From a checkpoint of a small transformer trained on Wikipedia.
Training: a variant of Muon for these matrices, 416M tokens.
Each number is 200 + 30 x the weight over its row's rms, rounded and kept within 0 to 999. Layers, rows and columns count from 0. The size before them is the row's rms in percent of the matrix's.

# layer 8 attention key, 256x192, rms 0.157, rows 132-160, columns 96-143
048,263,177,165,218,248,203,210,156,148,211,175,199,204,191,208,150,176,218,183,168,175,183,215,145,229,185,169,204,169,171,166,196,184,183,254,227,205,261,219,205,258,203,214,219,240,249,192,158
053,171,184,242,166,217,220,188,207,224,198,161,226,155,153,241,163,195,178,211,210,232,184,192,204,267,212,202,180,202,237,161,201,190,148,163,198,180,218,248,159,142,187,192,187,220,161,202,223
050,211,144,180,225,217,134,195,195,116,169,189,193,216,198,160,149,225,171,220,210,160,220,154,187,188,195,182,231,210,200,224,177,200,219,244,194,221,200,165,223,240,195,251,198,188,220,223,152
045,164,181,193,194,197,154,136,212,202,237,177,158,193,162,203,185,229,189,209,211,203,251,184,204,269,184,211,158,206,199,193,159,232,168,178,194,160,215,261,194,202,193,165,169,179,185,280,271
047,143,203,243,190,212,206,122,222,216,195,172,227,152,165,192,247,237,212,150,193,211,233,224,186,232,172,241,149,211,226,238,200,181,184,188,197,166,176,205,243,219,143,207,222,166,167,217,211
046,267,218,235,233,233,224,245,229,209,189,164,181,223,263,184,236,211,190,168,164,193,215,205,211,229,225,178,172,164,169,198,219,187,242,216,217,270,199,156,126,205,218,213,226,208,181,185,182
065,216,209,223,217,217,230,199,224,188,206,161,190,176,191,208,234,111,215,227,177,253,213,207,190,256,213,159,207,157,228,205,215,175,167,212,243,236,230,180,190,198,192,158,231,188,220,167,231
057,208,188,208,212,190,211,137,214,184,205,142,211,185,207,240,244,156,168,171,197,263,215,214,201,264,211,201,231,155,226,191,202,181,140,191,245,241,249,203,167,212,266,140,207,217,217,195,218
065,208,197,168,198,176,200,237,236,228,214,269,158,228,208,191,179,195,208,191,218,154,184,196,186,127,159,174,181,230,205,248,218,188,240,184,183,136,214,212,221,175,177,220,143,152,171,188,184
067,193,149,241,189,223,227,151,181,172,229,164,228,160,141,197,217,217,238,213,206,227,226,221,198,284,256,209,209,155,233,194,211,201,188,214,207,233,167,209,234,180,164,178,256,213,203,205,182
085,154,205,238,237,223,211,161,198,227,179,164,226,182,154,236,176,165,172,203,196,281,210,214,170,238,193,196,180,183,185,226,236,174,130,235,207,188,243,137,171,214,194,166,149,202,231,185,252
072,204,216,223,211,177,140,230,229,234,192,224,175,224,206,153,249,204,174,159,212,209,180,118,177,169,160,152,199,188,166,207,183,195,212,171,244,223,230,230,196,212,244,218,193,211,163,182,160
074,246,220,191,220,200,186,252,198,205,192,220,193,152,228,206,198,157,217,208,194,172,199,190,223,170,185,134,207,232,185,177,206,155,195,131,210,170,234,269,267,227,220,190,205,221,154,230,200
114,191,190,229,155,220,205,216,156,190,144,209,180,197,216,207,214,218,196,214,191,227,208,179,195,201,256,155,236,170,181,196,197,231,218,176,264,276,256,227,199,192,227,188,202,212,183,154,189
117,212,208,202,206,212,222,197,214,210,165,231,217,194,160,222,144,246,164,198,198,199,217,195,204,212,191,231,159,168,188,173,243,237,162,234,170,177,188,160,164,199,189,201,229,224,198,206,221
151,173,145,201,218,226,157,190,197,226,161,144,122,217,161,191,204,213,220,163,269,222,142,143,187,203,176,218,208,173,225,214,164,264,208,211,173,218,177,174,174,248,166,235,187,205,166,175,241
134,234,206,214,189,187,198,206,215,270,174,202,174,225,189,168,229,175,160,255,217,218,207,152,178,227,163,217,162,194,197,188,164,204,186,250,253,152,215,206,204,213,217,207,234,148,283,186,190
153,149,195,195,192,155,196,177,186,241,206,195,221,205,209,267,176,188,198,218,232,190,198,263,149,180,214,231,233,159,201,166,226,169,213,259,205,183,195,182,119,206,271,187,214,153,232,185,167
162,241,155,205,189,193,238,152,169,176,249,179,244,189,184,227,152,180,165,209,174,185,216,226,216,212,213,189,219,191,214,201,213,119,201,181,172,223,225,203,243,224,180,180,224,196,242,233,181
146,177,182,230,204,204,216,198,184,161,168,208,239,250,168,157,201,147,240,283,197,252,187,258,200,180,191,186,195,234,158,213,248,225,212,169,166,217,185,195,234,221,207,228,177,186,221,206,224
160,205,238,210,211,162,206,188,183,176,212,215,180,192,252,174,166,217,187,178,185,166,149,257,238,179,168,241,255,211,221,196,201,204,216,183,165,204,245,222,205,178,228,246,180,272,172,230,225
154,223,192,172,142,219,185,211,163,225,191,220,239,230,250,151,181,170,213,172,199,167,232,191,215,205,252,186,185,218,266,185,214,225,245,212,230,208,199,161,248,209,201,246,243,127,209,201,186
152,226,193,164,172,163,171,167,167,236,187,170,187,242,213,160,132,243,189,176,197,157,207,160,220,203,139,183,191,220,165,202,219,204,143,213,201,202,221,206,230,238,250,227,237,212,160,222,157
161,185,170,170,188,195,235,185,199,165,174,192,273,246,210,248,205,187,171,188,253,239,217,170,200,166,228,226,217,190,180,174,153,193,187,172,221,204,181,220,138,227,198,151,160,184,202,213,230
164,207,221,187,187,223,193,220,193,145,224,232,145,262,179,129,241,193,231,211,212,191,223,210,266,191,212,168,207,243,158,206,208,211,227,249,204,163,196,213,205,190,197,236,194,227,261,168,210
161,194,150,143,195,205,196,160,231,226,227,155,196,219,188,194,206,199,145,188,181,179,221,204,196,170,199,207,155,110,173,224,194,228,257,164,253,172,201,244,189,194,229,219,206,242,161,213,187
149,253,187,182,203,173,176,173,210,137,230,205,213,190,139,170,182,178,203,236,239,279,222,223,217,185,175,189,190,242,206,177,115,168,185,185,209,241,213,259,176,194,210,173,198,199,202,237,198
161,204,156,206,174,136,186,187,202,239,237,211,192,208,203,191,205,201,239,205,199,218,233,200,185,230,230,186,282,209,156,225,226,207,149,192,162,123,176,223,180,240,177,198,190,216,188,194,200
036,168,229,167,161,267,195,163,184,219,207,205,223,212,202,201,207,179,169,171,158,166,215,165,191,214,241,286,127,246,177,241,150,224,254,184,173,171,243,213,179,207,210,182,195,170,193,215,183